config.yaml
n_layer: 16
d_model: 384
n_head: 6
n_kv_head: 6
head_dim: 64
d_mlp: 1536
vocab_size: 18079
activation: "squared_leaky_relu"
norm: "rmsnorm"
norm_place: "pre"
norm_eps: 1e-06
positions: "rope"
rope_base: 10000.0
rope_fraction: 1.0
qk_norm: true
attn_scale: 0.213
bias: "none"
tie_embeddings: false
parallel_block: false
extras: ["some layers without attention", "local attention windows", "shifted keys", "exclusive self-attention", "norms scaled by depth", "capped logits"]
init: "normal"
init_std_qkv: 0.0181
init_std_o: 0.0
init_std_up: 0.0181
init_std_down: 0.0
optimizer: "adamw"
lr: 0.000791
beta1: 0.9
beta2: 0.99
weight_decay: 0.34
lr_head: 0.0045
warmup_steps: 371
schedule: "wsd"
decay_fraction: 0.636
decay_shape: "linear"
final_lr_fraction: 0.0
batch_tokens: [16384, 32768, 65536, 131072]
seq_len: 512
doc_mask: true
train_tokens: 351100000
steps: 6037
dataset: "wikipedia_en"
Each number is 500 + 40 x the weight over its row's rms, rounded and kept within 0 to 999. Layers, rows and columns count from 0. Numbers have three digits each. The size before them is the row's rms in percent of the matrix's.

# layer 10 MLP up, 1536x384, rms 0.0466, rows 389-438, columns 128-191
108:438396467409543474430499476522567521563532471476494548552458486516529531515527511413500471558544478524516448520424552494520454484475485605525543439547460439534567464510519581467559448559476517
100:422520457480485499430439513574500556496558497554521514467495511480503500476422430485556484505534511547500484505478437496471488487507489486507491569471511495455522525497503563465568528549518528
102:404471456475568519450523508449455448553565488459487541501460487504539515522442524520481542544448532521540473511540427498494480546483546493482508489541479456553547504464490474517503490540457553
097:420530449603457538425534511536500521482491512547564528462536486497513465514494472448525491486551501468540482469460476447480482553501431480516460556505551517596524592446524494529552437473435502
114:489506494476535514484589466496510442466525446560469566458520535496452500527518512483553507561546504471519509484518524499502524547494521586514511580459462459532541493443546558454564482452458465
090:513519517450439514453506489473550423548537520541461495504465475540517499473462546494485503496505491519489452469590421592448477522511496512449440552468544473490571500487590507519506439488470527
098:525525499481469450548479524530549444486550536462555495555515533479555414524534476461440505598549538473422515551498529464520476558518516533435510476500493472482508516466484455459506479402507479
097:522544558545535541517618452503492462495496517435439564396529507561543512532497516458542471568444536438491519431473439538526504448532504519415482623534462535445596487509588459499490524513496457
107:498466534473516510480529471557487519473488440530518437481452510509465533441425496485449540466517435503510412517547485505532476499489464514528591461418488481522537519495508498489440505503480562
107:549513515474467504470462513544552514465547437478437554527486570516500504527573571496453527593534479526485485486456424521468500436443457523477431465446451464476515502468503473487547532520586585
090:554533488524488537463461569519461462504520497522427498525508505541457583553553508509569488610550451526486449572451510535572468559536502534474530505450503510486491512470537508524525496505483500
094:542451458474515507476431524472549520526507505516484544504560491515507569529524444521563490477559550439473590500515525435454504488397490495525493486500485540526460459480491480500553432557493541
103:434455537572480534463501536558538484516546554542545420423574446503527487483392489521518507488486520535440493456532559452451466525516476468532534596536502500428508416483534515485463514459521469
122:537530480487540455529511567528539530463549440521564456521579479456540501510437456418437568540487526469546521595457435497407493482508424519523500409436539445515517509442523405514425486509552579
097:449541538545507500527510493448532502472595430542473573463564517486476458619500438517477449501500473432480451466525549496484472526565536542496484526557564476541465522456505508539462444511505472
101:498457515515474449483507520438507494431542475437493441520466473416543465527459558508545517441490580566488422561525493532425488508529488528543528459444527460507501514573593460459494508482569485
085:487488530476571532484393476443520507494513571482554496482493571499483480575531472397527610453482512436503535502544417483577514507526504455540519565484455442552438416481495432537545505507577520
099:471556519494508532471475602463477443544562486465465526469520497516537452478565542415471501569570454513525439480440499530493511469505490463521447600525507534494486421488491527511465467463486488
106:510551505526499520523551519503462538484492507558556491491483473477563494404490541456452499509549517543502469453519444497541540502511456487483558572429559399437520434403530551459515529501487507
104:484554506491593505460556577547439478537521474501533529493514518467464587521547482574523475528565450569510456563520538518443499456491517563577472530498433475481458568452482478468535436555461511
098:509524538461490491498465540575518518514460629460498477559575454412464572441573519582405447447577504484516602469489577501592523520580476565468483532451486471482510461486533600516471492479551458
104:443496512472484593486507500495499558499474544545454504566438540472493530571484497528523433519465470431505464515531423493425471502433512547432442521489495522519470511548488476452550524529546462
091:473487419431509482464468462501501534467469497482487494455460443468453538491498444535498501469557515510516578525534460536474483537496501570515528437509510493485430479518460499508463432509600414
081:470575441460488512490534472558501436478451501465529528532542527524473473473463532499439597536489432532471390492556456433498485550492502499500531496486479474464462480510497450450465503486542535
104:446489442480414408549481505463518483466553492482581589505497579497539469522508501492591548517507465503461529455481429516507462550490459513507497537519488509541480499427535560531577463419539515
117:538481471515561501480498499464562527565496520440519446516493507482464460503515447538495481465484440457469528508553430421515499485541514480517525510517419463546435492528486513548476448519440568
093:490391522476551493464502491552583493430468547441520500517470541477497594578423459570456507426475486489567488448533421485481505508482448522590514474569500418496542442519504460513509508523473481
116:550436549523519457549555486495516556495509490499499443473537461466508445482571538458545553496472477502487593498488516551538449507521457467576492525500517507489473521475503559519503397446461469
101:520487521542442443542542509524555523499511508437527458517503504445554511425434516520448518573456486498560505507472438500563481485475500520545449500514562538504520478458527579457530479510567460
108:440524581517521485493509475550487482483587364569562508447474475493502514430528444493526487416524515494518473429532459550475463455445538522498485508541524499487509491387482447492497502517548478
109:520455477531432484556484491556530429480466521548564553555434545492535510493517511491479498487493514517546469480462559463508507511544504564486507561546533510473514485501482495488499514515513551
091:446532512505547493531460501494451553480432500520527472545478508448485518508483410512505506496470470559468556563508552484558524456461440622473429520534477478453499489510530530539477504453547518
100:446543488503507581474528504441439529539523415543438534541504521422476437491510457544499453499511470456438473453579456401563514495532457456529439444492544515407447535461516472541505435538550460
106:519416469557483546482524478531466403551534510487535520458494583529505523521508577444530549554484468465467512563502555476519478509519500505489458566516536528477575443449549522468478440512468517
085:492542562478452530534510477546533540447447443505535533497574477473498593456488485476493516549505526543434555518503554542511507525458491473527544510488530434453478531438480428470534517508561451
095:502487536539494462402497513513464520506489484515480531507486582486498499537481533445529518531496518483553467460518515508544513407435483587555537534470513495514493519539596514510449491448522518
104:454510539488480401492428596535493507481518442467487551559525601505511471542489487537428550501555535517487530482470496472486507453491557501408469419479525502484537529453495487442476497523543536
091:452557443432398522558472512561525458542468468522541502496534518485476466451543512530493532505524493575485492511516456521529511496427453533530510501527501541541587528539493510431601553554495523
099:518497507510436468467474551477483527524510500474550538522584522456510509517529506419460566520485496493502508479461482465527525541453526489599453464441467470502445501423403488485511462514518519
093:491491528474563403499480506586496555503526481515487510480497491523492461516520500467511489577460495476549547521492517495480511476426513457439512506472479507553542562567548500542481495446491516
103:481492451427432512547599538465449461515512496555455544567506497555523549475520471536472491474515523565494500553542495525540517545457519432503529479399447528506520470441493466511629457499603566
089:500516478515478476455513478512525537484464466485414534496560606525515518521507495493448566526468553477538517578519524483565496491538558478500423449498467520540471519474475449448504422492469461
098:492420450510534480518498570542528520485584488476470483521465517524528509559451512522457489557568551436566462532430542531546501455473432414507565475503531393507607521445485576517441450453574458
102:546532555465475499518499580482530534476467503527512410504487471524490555480565503481541572562483441476483550499564444452498501597501433486542508547512596503468511472498509516549551505506491497
105:476562478507405542492524553556504420549473523580559539480503526470477452532531487476547502473445404517491483554476500515452490477530460468462514543455592453492535411414539423474531521505492521
100:537525521547505468538526483517485528507515501456466528562557534465499552482562597569473458438479536497535492546516496541501508502553574593555502467509529554451490560522489529475501502466531427
092:461479501540475503486451556467458498543483525471428499493473462511555541633495535519537485486512502490495426400535506480469519512544480483482515527503480503454526525551513565537573452582513517
103:553552423574410449492527504468521453466554483584539455509493462534541526472539480562446516506455501484436500550437527505452511517550492571504546528456452415532495503564496518482486558411458427
104:462507537486525519505530537489496506560549521530480506504500470444447433488520494504474535571469508512532467562532564492477494533552436511525446494419439495494464560517532576490504540447552528
104:446541479492478469550486499485481503477428512524515500534566516477528506503527538457373542493554525555409506520499442481501483593526510441437448542512549490579508498537489475454503504470551520
# layer 10 MLP down (transposed), 1536x384, rms 0.0299, rows 389-438, columns 128-191
108:518464506571527502562533561524556504574560466495549523502475522552525494508505521443481453503564507488411487555512547520501503531462526484521551552554486534523540483504536509517483470445451423
101:509524515472546512505537537547434493466466544499536436534468495523455421536521486555449495516441481444458574502473383534466514554534466445467465577491459468500511517505518424572521519465421430
103:490491473588579566512533474551473500540448476553509587493463561527551503490466452524522529534496476478455542483503491474524488545521481450547518471463493472495502464536537509539503467476464510
095:447486537473507498526474440527460468450428538504569495410556430576546531484427517473528578400486524392479517513450479510539437511544466445458513461433492506480520540461497522551519525485407469
106:437543517456535534499431510467510527477458596426520458439551509516493506535464551470555504493516533495554422483518493443563450560448549576518433580473516489421516488500492457477566471456528537
096:496510470505442539521527534525443523505441549499539463495466507512463473518612533575520510461558491515484509509535518526565494476487483481516529487442509525424525460470538482471497549538450547
098:478571450516486478487393494458515492421466477595457516524480422520483512528475513472482499583438527523424573529575530503496513586502534514442452484531537472545518458539544478468474448494512511
095:521397550419500531524431502464449555519466454444486479498566491511467644523520410539483518389460486522493522484471496481514453455585577483547393414490557539460467504485540493476565505496534478
114:487585523496517436548525450511490499565467547425521602508489469561539456495565535524530474518509530453420493427514454443525514465548581473502447472509433521468476491537491436514538518599455541
103:415495540451550509498417544553480554539506519529476533441501522500429508508518471528528493525437435472550429525536498547458457464531520484493379521503493465473507538475515480403476497491469495
091:506444443547545477510505468435481478503492475504526454536527500526536565507447542484513531460463521547556516459458535518462562462523430531505522490435550580451500478526453525424549475516438481
097:457569421450500474495510462560508499438537474447532544476476556567611606505505565470524430538511576473467469502536496531519506581442511496519490424510427483456529501456538493528388430532505500
105:568531521515460501496557469544514523478540476422550543456509436488469538447493501451547460482483526496539439459512534434564498528581518540472470467563496512416553542583538513457533497473422522
116:530513493399531462507478458517546506466473455478510463494538489413481460535518530491459532462510538458485449534463547442429470493531455504442529395477462470499482492472510462561440507591570485
102:465494461525501493527507524427478442517489493464536513492496522446503475611495501485454463505449511452533515491533597520509457475580499474456494523490592466524418528438526473552472367544463527
099:521465524555453507445487567449530527511482469438555424523458521460444504535495543490525525420503438510402423513478454449443476483531549530498541468559509476570478443522514463508501534507495445
089:498597527456470525504523490544438537371505501470495435494454482545567515565514497490431516456528553503494555533515512496521469493481497499450556482516455571468496493539480573586528525504612559
106:567403412495531484487465495466512504517467462494541488559472544553493497562439437508511517447523559452459481471548511492498524517527456530474519539434454512568509524551490482494545463518500549
103:584554529504543510528462463483456461465507505472552590480524482530511487557491490495471438552414499497440458507465505455513479516443511458543471466485474455522439533550448505559447481513523450
098:533455464425470492479568460484518527539487554527483499495462520511499463534498457488464464509432535480451542457583518607534518514505514517440541475450489478568497483545456522521443411531534460
097:514455529485531504526502512582514491503543453557482473466531530555529594515474442550537542515551502458482495499538486475470460569424512485422468518576524618578595484493494533521519484419517560
103:533532448501482481490433485530517473519558454571556526544522460474506470396452502469527462543528573484463463503480533533513511500514457460542504455477570447503528533468537553554409507496482474
091:541566554539474494509441491491486458530494469502459518506490494476479513547451494477545533556424499426544500473524578568507545446472420458457425576474533495572601502510530530551529484476458517
095:523476521495493483480483489542497526529528563503416437508476476447567467505503538506539517528548509530539461525421554536507468543485448475478442492474478502522554514577518585525532456491442526
100:479507474514477464547534467490519509430483545482592588468450545456518502500466458486476574475483459475483560478472378483439491560498485539566540553457520517580530448410537435577571523429473534
115:486480472481500503509481470449470466514527485417451434505516519529476517497462396530502486446559523466484477489492559468539470437485497567411495541553411511571480505511503535486480440547411516
094:506458530510500505433549475510529471503466499458468508555504439521516471491462472458542538493439573455422471493468449445445542526479453451459506542561568453589498505499519503455465479486523477
108:502481527506518542619485465511477512561440499543483489563576485464555464464552502491538514454493480520534511577537566448524525485505449495473451557445541510515538508476416520432456490460542493
099:466480463532451519517446515525507478457544520478485426470406510516533457447535536482474507428505537516479486469543490512495530486536403571521513447520463436510538471556405506493539493481531462
101:488464500459508544493548539504472519533486571514470500570533465501452559590553513482458489539503521456395514528585518517492503458498548513412570571503477493479466522526532457554473482547522561
107:471501517518458473511474510459446471525491540466420508554403497517545496460394499485506446434495500504455568504549482479506517527545559511508473456474518419566591499457440548479451505430584526
094:486577504544511461489499534507531422570421439463523397472557516470490504482511520449401533454466594496440483543493517508504530498526583514440450486469508517507567525468478487525573517580488521
101:432464516578524474489495549494488540468480541483531487531604472634501449479538532466421497512508542543496534522472448428517513492578548450530547526423508445478489570506491461477480509512526539
100:571548445477477566458513499482538479566537512435456508447558475499524467548530571510566550454445481518506519389542535496491572460500547583563506564466446559493562488484544474476455558547487510
090:552491518511587453564502567499504474485575558495518517546472460540487454520533515541528480488555440464508464524571510447546506476478534501551495470484478483484522585551562517539496495529497567
098:498524510482537491487512513528543540482485524474444435519487427510492499476442527482528497466490559436574473506448596477561537486477434489513497541397489467457481471560479530527491481479483612
102:529559572510533534524457410475531533525461517556519527491484484488518515507491564480549533499501576502549540556553573490522505561512528426467453591521526494534508531558509496560494562511430485
094:515504484445550441484488476467458515459507508460419512469454541461517525487513477517444518478483485438512505508504443481486466435516491488452516511568553514521488446587513470539449529491508543
098:569509490490512459526579447511474505487495448552456398521528435523558541595417477560488545465452487498569491487444521480440542467568460525497498521562488548517475531554541559494505568486513494
105:545495514521487557486554534503473475553543476440548479490396478531498478416469549514503454480488504422484475491493479518458510566499536486469478510483469479549489413482493426472448523484514474
102:463557422510539539484516442478472482520507424553496440536527422448527482528526505542545454479469448539531472410515479492477506512529526507444485556473516526571469531489541502534423493542458595
092:465507498540563451446507505543494549480467460447465493467539490593488508506498534520501517519507537527551441469469515471486427462489574553555510468513473501482469493480486481591520526410517507
096:462570442445511438519495567574535541463543509511528499547467509461487479540452421569428408529402504469486527457498553527541470373478454462563551548497615530467548533476453567472506473426514474
098:515550526568482494549474502490519543515474511524541422515506505587491496537480445547484459508477505586474530510481496479452554475507408474482509493521479531443531587494531549441484433502528499
103:507556516536530498536531532499555526489484493510434450491488467487504473534562530567487585447529505499478529464543523451518472482515469550581457488519482469497539551585492465464485476519481520
098:491533523502527497458503585497487528542487527491502465453487450481529509548418459563568487455472486454408534466515533499493506477499490494532542418567473464444518342430483512500497538472510475
097:464472560495493536511574457467510548470551462501614525490476524470469492468540492504444404514529521517431544485498421529521497529511537479539498490491487496481544484484568494483449505511541530
101:504546476533472494483583522419487492468471473528535439479558524532492535497573488520451521540409465472405509583497565532470510479524555478468570514458543509517500511462542542513531515492496508
102:456494513483451500459467533508462505530519535578478558514496519525477490476564527536535444525520525482540447518551557515507515522462478478515355439480510520450564455527439485470484447504494453
105:453522479465527483529455456478550496509514468436588548578452457499517493542523433498421527559545554489428527451517454505540504554482526411480444477555457489549448512506543471525509421503444445